config = dict(
    n_kv_head=4,
    d_mlp=640,
    rope_base=10000.0,
    attn_scale=0.126,
    bias='none',
    init_std_o=0.0541,
    init_mimetic=0.7,
    decay_fraction=1.0,
    decay_shape='linear',
    final_lr_fraction=0.0,
)
Each number is 500 + 40 x the weight over its row's rms, rounded and kept within 0 to 999. Layers, rows and columns count from 0. Numbers have three digits each. The size before them is the row's rms in percent of the matrix's.

# layer 12 MLP up, 640x160, rms 0.0624, rows 218-261, columns 0-159
094:467501397568536487542602493537432534474480495508502493535491477517503542515473546557530490474489553507536536457455471472455542486505468493503531495463431443469475581544439550482471587538507492497594494630501479449539493454563522446518482577509509515513486525410518499506481500489442443467498474465536524498520498484502517503587550489504502528585452550515466586505506567486438518496502535481518518502473456483567495480499547512491513507528534490495558593489537584468553514470496547
117:499465478496473478555489543487557519503457514499482527486521439500486439493484538509552531456429524479417451480538510532482491461532439538485538455508514504453569581482489493517452531517517520450533492532509476558522515505558533522490476469581509572514562569482453477531549481437584500462506466480508499472532502524502538450469505556496447499432532514466535428580485479464532450573497516514470556449421493504504403534430491569555434531472466518531555552425508516442497574511461411
113:458510449551566516462541492541446524451498477461536486558414465575493425441482504554517517514463541497497479517536498452552520473548479453523498489449570460435482536456507536511487489509537513493545532436447540500555529493494502448506456534437486546492506522558448462482477450502473498486472529507500550478471534573520536457454526621478557512497453487527500509474514505576518485531500506598509384519485550496476461521505496549524533453424557412536435508415511513514521512557450452
105:442476503503456485438460497552515600485559511503484508584462559472494458546446460516535440458480549493524500528564509463535504528561543463451474530499519478471480532472530488583465480457495506492527549471478578513438521496509537514524472494498461524545545521536377512539501524452538584459517451469510477460473437516457516482524532535537473585568605522457474501483577525546471517568500477462535446471543533477478486483523503499550494439530497447485441577520451550557445496536541490
092:406425496447517461446551469490458484453452509560465524436523518514452469468474552543471442467460559584512507432456511534453430570487514480501547536509466532533462515444477538534463574507450494543474547485589465470483517533466481543408468498550488535521562493486476518479509445483408542539523428575516495479456508496402542509498514492515465502485571548480530560567477489503521461531519525504570423470503489550498514511454488463478537467449511524559483529472448545482544479496476519
097:445490480475538469519533466524518425449549515558562449440501506477565483543493581487509572546485486570479593436430517382494498523455518551427458479478514501565448546520494491500479467519491570493520453479450489501478475441540518571494498532493515484450419467526530490539511550523496522543506510535555528463520477523489455588578476488505483487477603489503519459455447496518472497460511512593578553555533492500490508488449558470552544478491479486565479528463441474485539461492493487
080:445437496496539517516498462444530589524502409534530497388450562471489498438494489539514565467550579464510538524480470518505503509526544519452450492481457531499538495500507492534522531508485444537519588485527501414528544481442572457443480485562555420587522476443535492529479458463462560494515531505480482481514474551581539532456552479531505570423509473511474477447443460480468552517512449448524522546438506513418499459511499561525518467491535531588506481485542494493521517510467471
093:485447480501520503477463514618489446398503479485531521518513397525497529440592525511451490437531497531470506543535492513434485549494518480511559581590481434462520512540525489494577498484511492493488483517514511486541561445535501515564478537475517537497467494484455502524466540506473564514551459471543476494507555507521493464458447552565563526530594507528473521500476446522582497503585438464484583566475460548488450487552511503490402556452478496485496529503510550519523484516448537
106:467478564465525560489489498430552524519542438526463511508541559367462484463498542569506485532466478457447518475435508542526514522471475464537553540492510430520437501469515542508510524505439441477430460522443511468516504482487527371505508445503454523478535463567479489512476483479461566470528471563482521463445489442497483457412477495481457461451527508483504506567538485479467459474428480514428519521492475542402546455501438476498520545466573547437526513487537559497472496449495502
095:495458481511529480473445468467531556509528550524492596480482519468468408444502492557532504472503446496374452589465481548486525563439465549517530502516433508521475517433492510523470519489531514497497560482476508504545515449602498498508457475578467508474546498503510534451573479444503541551551443500492490551486452490481528499535510532477531483431477455471484465524518561457489453464527483412470498380515521508474507542418486487456516474572506541473484548547515544582488509525541550
104:461476486615474553487523498495535468450540482514484496516484450464492522576495513550484550500529504505444495461570507509515455567534554547438439490516558453515477474446423478475496547539498540441479432421538484490610535530457492501491508555529494542515427489637469535582465574507469515500575486508537500521532555508454455513477499498527516508476538435497483493495535461514517487509451465490515492474543524498540524448484507529478556576511530465550532478580520459471400491542480467
093:378535505473503538493483524531531564543631550520546497534541442461589494452511511568542496491481539487473518525488546498553559459475482530479498491436526515501436570496522543461572462540442437515514518511456564464534508445581521455546499588459532531515507497563441509540459496490509494510550481534498537478488545536504477492496524436518497544549537576514509461532496432585473453501511477518466500573503531559549479486518503571508484544500476468524509539574481583520486465527485493
085:491477458496510499603542532505476480449508460512462501449537437450481517455485435468474465402514425497470476523484494498415473508526494515464461473492554521429439514517526477465539506538523517545520576572510484445501520558520478523503448630537522530521513527411507513503533467488509473521501548558472545488528515536515491534495563474487487486425541435426524431498479490457508474469460492587461481439489476512509581508549471485519487555453493479540508543511533617469474434517424501
107:448464559577539468436422442433537496478503483490508543566488484459539488579526527536540547450472570553493508439531493487532559498469490474447486540457545476536460452418402498513459501517520482453498498523462442516525427493515532467458474467483514484469459431492417560511523437488516514525508470510536553494513449530539465524501519550489539467483496537566490509522424539453518483412513482565492503540509456500486539484501544484486564527469432585476484578520557461542526539480434438
104:483480531540515462458389485481457450505490508521467567519440579557475448588405497503486506517511507491502466498538439468486493460495529524474459558519575422428442456508440549513494460517505575481499553502464433488497547512565505521515494503517455559601511563496470555481518495448499467422559461492425514473512489512469493502517478503570491473481569542526531525511481471479406462496509570508537471518532503505520551415466497526482583482467543511473434556454499473493532508501544460
114:513485433531571514496454521517515480460489468483484531584429488530423482484388464506498524469523601500442485470536528521476479558507512421503520504458431526528566423477549485581513483569511431501530431501492437496512510523530512558477442509509496482565469479537504557532504521497501571520501461545408532559488551532491557551484524488520545503541477507522440447484548452509475506474511426487536513450550514476566486471517480499553501477485506544505501528551443464523534566613507453
083:403545463517491511475479506554480474434578483472525589514448483521516500494465488569455451528445605437552465485503518522524515511586454411540441535497494472495440515533494513470555448518524494509515496437392547517519521432457487533438534534472484513531508510513425534547514466520498483465498483545570526546540514473500541517441489537459539523476518536556546503490464508532511504586492560504455463531564519563507408546553514530475512538508474443477575533469514478466507461482531450
102:484486547525496502597465500577523552509497544519470546489498455493508498461462505545453553536495504458510495453447589484482486521496426468551525471489533512559470504518451549458439435528485571520530462555469559468533505519549510522561489515482508630491539499485493511570543525484468572467475456548540499473435490495457509413524516452601494585502507488494390508554466509535485461513535549461511459557500487451582527475528584494496509461506480469540563525566493513497526515481456497
111:437495500503502486523487459478526549453452507520463562576491520456487461575484504453531472497521545546494538403504470420510459519437466425476515554477481461494505510497548476406497530439503501540561553518445470501470520473469473568540540515482539509506451534514427500519445428522529536426519445467479576539528498569481490541541583519512455506527503517572484436495529503468364529523482514517484486509543500453528443449547517474510505530541494558534524512583490521585488516553539491
113:473497494490517512482470558462524449451466450550440559462499557462447438435503486531547489458478454495500477540480462559533501441532509485403439505564515541512464541501511445524525478460557520585496531435485519468428516537469467435501525497478470453522419492516489567432489486508461619387487503544527499450544477496473465491509492535495578571511555533496472541540537481470478427469508465453519498456532430525498437535515490528557445562532480493534514488439515485512485554524462470
095:494502499535533492497473453511521504478446516473519444493535514452544530470458464549515473539475424430504564487481604463488502470455522515536510515476487491505499490536502538483538462606458605492547512500482448472442471519505471534515523464494452551479452548450418470584583511505527460508565518433408494513540424472441483510492482460470547524426470505589456514488450480567539478518517571449508508537491490500540498511521436454457546570463470493472517459516439473522454565505452444
106:464487540503475476504491536445498581485501478424506444488476464484510518452464520488482514452433481538561493483481581469577508523502481505516539487477504437627520583498464542522497425545534521506585493521447634524559539496527495511585490556579478463484541485473445472460487508522503576487520504442418501476472449541492470489452474605512480478486536509476527440513481492516524425478498533507497521509508510487516489512445580518496555522504424435530520529539558464466488474462518466
109:520447498458542523421489598499441487518579496468447497530469545467552457477520539499473495509495586527483482476589545488519600495442517437507506491499500536480601441447487504490488523505472506546457561562439546516457471455462465514488422477586509491513484523500474488506441463511563553448627501538510487493529466470490427540479526580488518490564535471551432474452466509514545475514561485524500568440541477506535424487523509544471520520511517468524548498498476489491536533509538477
108:442429525517483501542551484490561502512436460526476509470490503497549426522545498540561477439441532463508424490497544493470554545526482531509527472567446507459416562510453554491433493448412536544472442524508509480524551538493504503551523604492428522494521528501425494526573529492414457496440537485453496547534483554537486452582529551362556487470461555493453549479530504498482506501517532523504537537484520522511489476516551517504453506480468512500530498504471521487524604519507491
112:446464480516527482483514543472582479543491518546510498518511488394449428454538506508524489440452450515507522567482490529478506494439417520492518406506463436533531472514474431446510450449430445410554477479532505500454585450485491516526472524554481522485487443518468534523510555488518504492492472467561573476567480559491470460423446534479498443479530467541520566479488448532464551495468520465450495521485462569524503479463525480566520524441475531576537512445481495463550558495454428
105:457517457530501529536484549561528542469501518522437520498500440499608446502487490568517462535491499562502516438445551486455543499505532517510512547535467468478561506544492550483571439561461462496508506507410550533501603443533517520512496544526535572525503532528424477500542492475542449503442450463529541490561507535483493545513480500461573485525614484473453459510441492513459464545499441511563456496518511556423421450505482561533450525538470438498526510439455518530523498530553502
109:544450453514494462525488520482464457519551445460514469468440504491523433487468452543493585571429497443498492516509468558504545454507490441478503494525486458441440453469492564529476547488479500445501506452459527528531397536444529519533461439507494522469475472469532478476502502442549498561547480573587526536577449524472501541542529474442434451502481496516535462570562531432477594515535549429458509558539477469444475481421545514531452555461518489438499531528506513522525531540486496
100:490508443536460513467565488536456494490522461493441477471488553464494509491485505525512494490469495477448432462476547547519409493478487451460550481497533498458443537478512477547544481473514474469567495533454467448587500525498482499489553477551590530431541520532460574564508485526580550582477542533496437478523427558425466421493562463467464514420557440428466471510532512533470415507522497540462540497498484460437448462461430503554462506499539571513491488465500527525496462483444528
094:515455483552462506562514482502530499506462470453496567508509542617476419551460472514507515480491557520543545405523509518515522435514530409462523551512504527422496484536519554461530537538524532494568498517474470464557559409486528538528463481523447418529511507542508500445474476544514454465458489479461454467532452512487533591486517476508472532533479474560505583502548456556504508486529542460518566563494483486584500548492548518405456503468520535492494565577488537542556494486511537
110:525399473499465467535558507557578477462470480481503514508495507507524506514467494508465568525611504577522477462468398528448410547466549495396547505544480443522476439501488553453495456541480497477546498519508454490516536532474537553547541453551430571493444491453513472490470541533471539510385516430473495567490514535508534466486466464475574420508483499537506504500500506423492464499442501461494486506469469515491461478487502489493521538467501527540462501489484542542416554519577475
103:482538483507529544481516502500505480481456479550483475516454475528533476473533464562496440503520472484496482552387497497551436452503490538489483557492493465525439520483474533532455445456570448445484523530497497515520537530368421453522478484526492578543493528552490481537426510558424504518512407538598510445491511527435535553453557492508503492467547520479541579488557552451560438512490461436445444507514524566492469502550431442520512539524451492512497488462546538544487484485473487
095:508481556516514451547541498492464504414554493550518452407467481447527428445447466553447514534508509494540562486471514471494431518525493466443543501520550439534484523566482545549471531466569543544521504542450542561533416490427493449482438524522487529587462513482501436505476506498469484460515471534557425415503521475526524506503487488493439480563501520402548460509562550473528539527505557488547493567527451502488508535519555464470541554543508580555445510510483505531541496526534490
096:453502437523501570501496487460432429584496495473479475497490508499589515450441531537480486478425479569469566514465554465481546491518463520495533503457474607481453495502484434492565470554558485504582521511477480493549475539458502492435445434500457499463490504434523525513504501525443483564509519480466571502468542443507542526536544482536490473496475507449383545475524470507552454542563511510592509508533505458521469509573496407483479429466500526566542495507486497494542498567546514
089:453485493477449477501543524537505509521507548472486400483503532466457402458461440498567487508463556543486562564475508469525543517550498525471479517476543501517544573531424484587465454443507508453471555512546524475468474507451482476544381434536528520603447496547507484468483503496465535528476519601497516415537443460441499476477503562537528552550502481442419529505460500469553535523484442495460504500442543412483525483437482510552507484517477529540540529483498510473501488527477513
100:493523524500518508504495466540474493459532453540507448522544454483493450466509467519550520477563616506498502492502438473420515542535399498521479511539562537462486516568435534528560533471466474433541446510520460459526421454491446542563458468484510491516459528501528506481524501464543531519500533522485485525459586503490439409491476506437503448363423483524476535406506483517509470522540487578541453529493504516536452524559517529506528456520544454509598496505547485519472503459516455
099:450476437594410524514500498512586548483453478434582560539500531466603475463460492493516499528538535446484460530503440496486494457474440408498500474486485533473515563451536551487417505469447470487552542494547413470468492546456510527548464544538479505468497506436465508479490514475471528539511510518494493506469560488454572520565524506469521488510508529562502426516514446415478466565513558555507498448522553448469466505487520499446450514439478474537415547521495527505473448501520549
106:448368469457546509476499454538521522452555484516495544586436489502522523465544521404445454505445428524447424453430552446494528485478514532471495556552511519527521455455473468411517542496507403472447579462535506450456577445493507509518456515536477544457431547524495520554513485526566532501535535545480485434531517527464536447490488489475509551518493503481443486462523457493489551446489451553437508527496516529473459494532538530522492444501515560508515438479541510486478536460490482
118:593459475517478478521515536526517526499544517476519487432521501502553438450512554530466561458512438505462414420490555482505525514436526472471433473508443460525525561552488490543450538514486470441502560509544472475506524507452493565549492566510531581492507563408451466559565522546456486450491509506506519448443457509470560525553539540465491467443449451523528505466467426415451520490527518465501544465548451551450522505487550505526548481538465486535550485554549481544560529555487489
088:509548415524569543494553570571455469461484458532527479545501459504572539500498497462495438547490509463508498487492533490401471514502520490484497534525414444440438503526513470531525534514535418494489602469511503497549533456535518522535547568542493534525483480467449528505531470571455483458553474508526513506544512505536454490463555574415537524521521498496498464451504488483455545580644499520473548451456522490496506566550472502475511515500531498509586565538532539437490471529490529
108:485477475546449494548537420468540487451427543499528589514541465487490425483473433479563516497535483544429495504427528469556532501476469505469540478487470431507500514392446472510437492509534525610494502509539480524525510472570501423507518474496532484529550570470509475515499502491461556421502521551493533559550481532568476491513576515486526531479483517489465502563543540444492476484513420441527508418482557488480552492498501507433538463555467512505498550544518577512526575440506451
094:613500452498566566508452467493536487487450468535512428545537502536464515477517480546579455515532472544534499581404446487461570506453496504455447506491487454482523490583515463580586400518511571510475511536442469499452485525456443522507533499554464404505524434529512459568520461519488444513458503498555543522558416533549547502523487505450472469465526497478463533508566511532489550481503498495552504494539483545503487460510449469537521516523439550503511474534545517473466481555478486
102:571476488496531508511496538478386528508499534477478475482460484547503513534480536483484435483498494477497573421530536477594528433474484531461474539564468437463517492465502431557525481505551433527514439551481474508508565506468493528520520501446540537488466468598438588518546499488388534499539439543493593468477498545466477497521530469512455494453500491529487543590480483528526551490458484508577555485516474508392514529444517503516483517539441504446474541474453506452497531528543453
086:464482438565585460488444510531518462530453413470556550469452504526560520446518473543499447462500503498540513510491497402489527542532507465453477472469514497480494434481483488521530502442476536507531526530538517549561464461562553579446515547523448562500538472497503512482509540482476512544542556532494518585518523479506495538471493527359530513544475383533479488514501483474477420506510547454439575583484463455498463546483513477522586543528552486541460479484511528499513466489455534
086:516448467504500487443528522512556539516495475450557504504413528530553543543458511540467474452449456539510544522451479458527510465583497512435468451437469499521507527525547526541517476430528465477560437463485507543492508465490566500494533422508420501519418498513576397517431506538560529538489476430481544562584477542479504448457452487467490453479482533573470452463519496508550557518490517438525453525445514506504554545529545482504514539553522566510501537518560535505478426439497539
# layer 12 MLP down (transposed), 640x160, rms 0.0622, rows 218-261, columns 0-159
091:493538488506433447488487482481477574507528464420542469479537510414506537481442550439550434447500436527579401534475454511522516486453516526569481469463443477515450532571428456476501484486488494432460516488528364484471562537492528517482474559523469527594483495541564439494505505456520501519507514496492471483498545512494547446501505507566551526478477400507483441497505501441534444506486514491496514538497467499488468440497477535569526478533559517448459462498549509485559575474465515
113:452605500486501498501428461480475490455493421488499530519472555528454530507458486506428458505517468484456525466453529522454440529511517547446436421522448471484427497533460496537511468479454534409549517463487524524443475535489540500468459523501458520537529470461532514553472441495478572500560510529466498530483490427525450472503467534557468495505516476477504446485527524457542466444515484630477557520511450541444547531466505501460497528499459418576570430559524425472517474480452557
108:445519473494425487527490559525479490446565556569470502514501521475542571453494461533483463542522490530532532504607495457595531507529455475459479584409540498457492494484489537545523477538525459553465529585523448593534546567521463532478474503558487499522495526508498514504477470518552527492447526536421532541533407564531578524558531572539533565535453500459491444529431469558532513481479522513476476525446531464442505507542473502541512488457471496488457530501544495432508465491519468
092:464511487447489469459413518496487513495511551478483430445492410539519506509527478527470530437382505516470540444491527509491492556554532480516454538481504448505514471500400466560598550428525552612482494496534519486476499450536561451488432522538465553491556519487463460500475492497512509487571486452554495494473574460482467518475503517468434483498456478499523444498433511487444494527481452547430502481455458456531464473535515406527570437414556483543480470496489473525508497482502481
086:550494518547403483444477487597466569547493471464519411492478414502511544496516522578502556490549554493532461421489475482553522595534497456581476517515500545539505486507546474503482497392544506490502502520547533505515592485552438477569518512426473473552499489479473538523512510498514469485515568508544486494511458490502557526525464479445562571513556494399541472484482524540466468509469480568450448467486467540478478543524551514508481487417486479484497492517497457472563476450456504
094:467528493516534595558450533499498495447485518520475578517549528483520501403540422547561454519519453523485492506517528511537452460533464443480393462546504481462532502467494483450524523523482495473486472478428474481529544476506547472518503469566559394536603529485454532535481466445521458439528511417557507447582455464489577478488543546433501506419524475492501483516521529452458508575527512486534568523512539487459529523459505508453454484473488495484520475490536500477458430534532564
069:548493556494485489531559521498476428519473477505473512610543496516503520558552583440468492530512440511524586434536560475546506508572489453515448530529480531498482539456549487485437548396466522455478541440514502515493561451463557495548556524495512569463607514508453466490521492481440407509480515488433460514577510518503452498529429450525492473515483530486496472501465521506576486512439520528416483431506476540501453545511523531523505554432522473478447499471486488539468475513545534
094:428526562516532427452473494410452558441480509534410542543499515454569451492481530488483558503518452482492444473451525498547492533543506591483462451431559542518506509491449542528425525523490467500512533493406478454489493430507424479463445492521487508504532507562496472510528565536483457542519504485528481397492372493478516547522490514474494491477454510497508483494562521504432545506438535490518518449487451462537483527479551480545550520518463459466506449430464470524522514448559558
123:493419505469501566480541477491471544553505521477545581511540511464473525498484463524536496449582457586518523525520547496500484413476436504470568538470569500466520422511416470476455513569489534405594470481470504514562518469481522511442440485552447457502508524523484521539410501493488501475500521410541529437447513485483520511496419521412505455469513460485421466485502425521495470517487512441516559470490546462465525483473487420487482537473522550474483484528527450545498522471447481
101:452591529531522489455510477437487494486499498552575466465525518505500416530544503481505510518501448503524482557520462522475481506417508541491484445402506476480387515468478501470475500421534483454443586486524466470515542454563498526530457516446564542507496523448485450487471482499509471536435515464548504569537483485523422553477431514584549539490517513541548527457533441443469482451563471497440504501501505546510496485445479515454436450538555530479478544528515532556497481441576577
101:491459522455520474560477510437453474496512432506523483601537497514495461535498519488496528520478504536540480447547401563458594490444503533540474526500536578458497491547526449474505462439486553483512472521544484488507557489476487575495466482515480436556472402481486511466516486580499389555485488557532474544457509515567451564476491506506458475497517480530479540438496524462513468520512508533520413497494460527483593492509484574503558481475485503452458567552456503440436429516510436
094:556532496525480503482528416392538543455493512446525502505453461586516446470494565423517498484559477486520517435552484478492446503509510468510504485569488503557503447487473478533536548455548527444536525471552450547469559594532557558522455451511521499449449492446568496509486509479556517500505484504508467521486475564490465496483507465501509471464520490361578546425558469522521518520501487488524524500519495453536541514510576455541477455502585516436514506508527454443514541502597505
095:570576525483472430414476485512511487491446559493530493520484480523437554519578539475506513599506520500536512514481528489562512484543485552471505578509449444544516497459496542556518426463481429435461420476484522562465470476538497446477542411464444480554496480531514480485488511529472499516511441496491468534494517471563462456540530563446526538564466541565455568474482584520453481491514490486488582549496456439460421498458488531495534526516503559529506495521498462520525564531582491
105:570415568526512517481559498497442523485572496477493445510481545502506499488594551475531567464512573496518457510546452524497441472410499495483476482501501511535447533522529448498534537538442446501460491451450495448556493477525540469523500462508486485473596489493451470507419497482538494443507416507468476534566448607544564563489486425499476556488420495498571443488468466508552497461521479543502473492499534497435500516454487568426465480550507504436451431512520531524506537508491518
104:480511531550506547593499532428532487473495511537529558532526511470460520448474498565437465542499514458465477572488511456499513457529536499464439564454437549570557445504462474474530504474476583460448521537486444545476520547505543466508450523469459537520564533473423464514518511460520606495561444457487538466518498472432553451516497545581479580557478531501534546515534472473500441483439531453480547508518462509511487501449527523476570460546500457497497489544577447556522558472526528
113:543424591491502522524511591458454496470531518491477545567503502552495491419567547491468404481571553516456512480562463552476511452501512450489513477494468475481490484556521484538443455504489503501465474461482516531514519539526453529503468503493571514485405424515506463480483478445517458456498488542397505523511496527508488503489530498488455545560493468614569456529455449577460489563454531558443506512486433450541572484521534474507492525490470465530485537567550476546546484473446545
088:517511492448478527528497512485514445534462520546528450472541474448488515486460477488537535489633444526466423532541502484444464550428454537417508474464475506476466500494464445513550508507419526527522425580527460484508557533522477510564488453461474491551496485512477437454521532467471508460439495553446494432451440539525509448452532552540504489608481447488423517497533407472471417475476499512544539466454499522505519466462534503486484514416479535541404493503528512517516535528490529
102:519418511516506486533514471449533481509539484526558504568425431500456519537521474496525490493516491511476522419510557492544555401532527531542503490573600503509537510499514398472446510491455557572473513517573484492458486514537484435554497489528475493482582438422514473525495470493428522481499498556547449471506555510497513469494539467535603501478448483468520509503481443540485491479499489430593410516500436532515542504468579530477541495521506458464468424471494470474477529491429470
107:484459496547492560492472454491492463510444462489425543523567440492483523493476555430536502466576486416455468468495552503571535473497481415553539500500531490511465523504531549471480468488374500494525425509534510529491568491470480524498574502546453518545535463494460461484489425527531413553476494509510495486442508517560497559510500555485537558464514428484521499435529537511495451450528477564391553475457445562512543500540470494572562500436523503514496493521570476487556474503508505
109:467541525512453548549505468445446533584454524594495546549553505485417468474544437494478488495475471491556547534573521481489523558516489547561526522481499472513509557511497515477480473534491551463560574513406449477525486534471496486492495462516513468513451496402520466402476409477531476463451529447396488503490501587495479564513488443505518460494507488483551483469450513472445457522447510450505450474513537498555429494578513535523501594490491534494486556494496478474577478505510521
096:512449536486469523453443481396456408439483460440503548495468466499479517481508538468520545462488606513479489477580459517467547451597528489551471566484416578488516537491477553504440498561518449502493502529529466469495547463507495471501479479538567508491486552446523427497536535553532480530538502478483431483497535512475445513465510443495492559541537534511535471422499586472514526552528473480545510523527510511464517458510517410535468521459537455496548499581477500459446416464462482
103:520517476501553601531497562485464515501445523489545529471515513499516477531508493561467549421543490470597573483464468511525488582506506461464475442552436512502449545526462433529540598533498455510509491450518542416474521521540485492510445595453549498543485478496458469536536508494534532551471494484456446510450476441483461539505490431471482517533450395467471452448424491428486481503453506464547521455476423513431475492488511462495574473513476473510513487516480566480520487523470577
109:511435499466545516444513588551565424586521452469487499525406506566450529495549528477501542559537472489490535601500487555522527459581504516544542491458555498431498530440471468529484512551466567456447535488504426473465533498481485497518512475441536451533435480546512473487494499461493513476510472502534551537477578415519419559478508509477546456568456488452490491519490491478461466540463484428501498499527482498529596495488545557510493453473511496581485509551564477481462481468475457
110:494466516551481475555514525469515516439517469511537476507490459506445435496412446639518440455500522541420494544448495492549522533519479427478480549504509424518538464534546467502472472630505562480522491582469407477461450488459527494475433485497472545481413580538534492427520542464514488475508488521495559425509455538471507475457469503500456536437573486452479585538463526526503540452482481455510564524476503510504506484503471519495456479544475451520485508513525495469521515476543472
112:547422480406515486553554452478494549496525517524494506490536545516458506466446562485496494473540454485442511490516509543424487482482414447513502508540573483487496466526546483499477501465546509444556478502438463479593505495514538540470522499397552462462463541491464479488464464492492550521404459464478493565527507487473476471569502466439499506574474499416539530532545557523549476437517543466543422513505492474448511510415605516523543544560518530489420461508503467484453471495522539
110:539497544486532518478441522472404505518419532504499513428602505506499422484520484508456454483508525507494503478454553526509569417463534592447498523457489441467575506474446459435429502487410502511493514507530528459486424455487505555439502536489426485530513547562403540496554451478539530531461455522524577532491516497494574495530461536548526513536451479546477518485458506468466540504414490472554445528497528494488507553512469449526518522470486454531470523484563497443534449469502532
103:523507504432476436533483512532475503407445395466491612543492463476418539479501490504535506460489524531489445509490531468478502498453523491501537531514467447544535451420550487521477501575517535469513542543466453574454482428528518485517562518471549415514538530439492470472449543504442511488517494463452487513474454521419461424435532532509447464510504479561476445512530555522552483483479505579501527494515494452468534498520409553462500557545521527620539497489503513462492481494480510
101:522482601537454501466515526500541475476452536463448533473449474491531500527517493564555562510510527478507485455509475527513514418563524501506459503509447470455512474516481516551536407552527469487431492501486450472475534495454594456466491563461537618547529497436470505463553466527475532458594422499576534488455505456483461468529467492493535490516395556497444525506477547472567543506471450445533511503522526480582514476498496452491545514540512510494549482540474418493532570487555518
080:484381483542451467425554501491511546422539440456502504518514493464553568462516567527489507538478484508484491491470535440536564591466470509474518479501474430486474506497498489568490447524482539477494479537505409476449531552528525475519508490545419618481556476481493527497444500538536583518543538541508541488508461523556518582554518526559481490480555521510456447555516558530529498494489484513546528455496486537470465454504433584550516508459532547482499509499526511539549561573458456
113:509533466548507525512463548528490479492455412492525498530486530530460506494536493496421457448493487475542504567524548513484530592489522547498460565571469558559475485437574512528382514424524528451539568502515528565507479531523545495467493476498516537459421470500487514537489500471486487441502502464551541600493590538503474494486530467532560462474523505454480520546513510486396497482481523543484470450493480532549508433406517501579513529453490544561413469510531533484483545481531453
108:524498472451493527476387502473548492482455588490465512521530453485500467565526448463451506498496458551528449425496506504495457498529516478411517457492527541496509512546463553467461516537543510503504580498554519449559445466519498536459456456453454533532465462574493433470483405471434449492489570551580468470537492538571531438455518481489551529519484525553432556526481430422508523506525566487458485518502488540548520470447517447542519535489492507561461483482509472442546422525504504
111:525570533545481485511511493439521496519480536482531501466527514522448422446520495524524460542442516505476517456532453560477525502495483501553481515521552488559537487460449486476545470504466496557549489466570466425447576595509538489448505538467507546469521554496551483492547570516536516505531494535514471516490474451475449545479450539442567585360494434530459463514485511478561485479431466500548530549474515557546520436572500487526520453455570508483486484535571466505445469491419530
094:471426541449555590579569527500522556512500500546483543540547505503504494453536510610509435415563486501511469448614482489567506531481517494494497495508459478484525455492497556565458461477478507577467557511526515537458471517463539492488468516509461482521477560488514459473522472447553460457505551513527478480485476519462460516478443492511559541475523495515534492485594527519409561462454524575458500410475526502536474595468512511516524532515405460493512546496463479476459461464463512
091:544519481538494463477503428462492482511545488463525474491474416525526587540489589493491522495467502497486451451503452477558449507518553488412530527547442536524535509476511533515547450515498536533518445561497526570501564451513497529522521553452449507464477488571608508539532467504430468501536497450454545603482504470580505491522496471428479479454464525503533476505539478528485453574502515545526559576547528521509474498556474442544532530499440497494563457517387464556545526498511470
092:439499480555499508497552501465461519463421537522483500487517504467551422477572509499495553467528552563497512432564550536499529588478420473534491543446534532516527526527525532417524497510462547536514474562448488466484466505502506522464517546498605467545487562521500406499504510427505448477450538427526499499534539450508548554554521448489510502508409438505534486558523521518419524473572495518523477539443513438482456460483511566473468480574497575501530512483493446542451538501534495
102:544464457498481467552572533496531575527570536514501504517499579507518546491550503516417488561483521563509531559511514471483490516527487442483433442425448511553505488501535484518506492506553533501520531575482467514505553526447520444603499481522550510506531473440502484499512517462458483502623575500504498583538510576533480490459493534531491453564450527418529403536459491423536476496541525535488537478548583517499511476542480504503478494426506486464469491510561478554502430498563476
113:449504457502470537463510510549544507448464517517468514530495445545536581542601442460483474480529518522483498545534514490499523587507462489455496517521481472564401554471503457442478584616534519494484454520493494536491466544496544474516460462513499543494519518431496543491529544469412529571513485534465497405500518443504545449384543516522498526541536449504580456495474552530478527490484533473482542496424533446488579495485483526518481471572493529560468478463533530478486497570499527
125:510519530502534546420530530546493470524429489490496507488538465498483446470523490509537461532434524521484525548512425428450480541496454499515530509521473449481451489400510485500556482469470505489505481496424577548534528519514581510460480417490444406403477545532500495440534472527443509606549463489555503560533548576532427557546502485492516518546470533510515488473523431556513531574560477481474572534515545510521477470571482449511512474502504561481517486498420476460476537480471519
101:471545484468485474506490459472495516451533472467454562439509503466454505525517453567497460487461452557482515440405489504496527530574474507446524509472506548556517491495514465451466418463477556458521425538490434494495444511486445488391405500458518450471550492548452560497480535419524456501507471472519491504476481431516510505531451512509502518500564497529504566582467547539551449482397511517473437565538509524451462482545519555557567489546513482523565442468461533529504512487534455
098:520570487426513459511468548520468409528464491495579488492553522485560526485540476428470538466484579508491496575517514454488482559518563538488528499501382569416484488530478533486545531408462477499500561496583505514521512493535494526522559475490506407531505448471502489512450539548514492531460456537517462520579495512548543574481497483516483562509505434480575551437538456597457441533457559456475508448462509486485481536451501503527500529491537520481466506480527546498528498474430508
098:389469593503463452478500474477471536493472450450482512495486473421489468523552482515409499513468513473482432421511487461491480431532571550531491482493469513527433524421512501492460599492497497444549505464553494440538459450522495471455486451478557595506448570516474518473528478512514554460497485499452563444472499480446504471453552554543575548539463538513583569511506482488534492450495538509459534530509549484469559508476489488524425470487551453528446552487467474461542481521512481
098:466478503551396524550506518513488498494459515437495509539551546463504557428546531474525548442497527517485572537486528461447515446474448543533521508538521443501531562524538524478492567520510492427533492439476518444495412519498464474464559425462478535531484569512517526449475506480538590554579504513430496457460509501538557477435563531500514469500460505480458564485444534504537532470453430459497431531466494514490568468449467561540483448489484479469445449454602496524479494543498482
096:542504466446469505560555524444480511472538516521451485473508534509509529509471493459518538526539548489432477556552456551478578472458505512541544579549482524475535535582534535468451430565527479474431484503501493485431548498503466462562533456476545476498467485499479516521433482495541473494461402526495503382527427568477512430471421539548465501425503595490492533469536516517517578481488483538528460458467521565512526505512434559547416528465519501513501571493539514533497538493521507
096:502483474489513543499439495492420391486525534568473462478514466442439482483508519462532503543541526496404471460539490504479467530444529499535512526560500539562518450485441460452547481543531503539439528513559477510496559526487394481527497554467591472546537522541441564414565505495446487473527524565565487446429507462541512509507488550464472513488486445458507525525512523491457407434486519506499527517515469479491420508445399497484481494437542456504572508505491493467487536541475514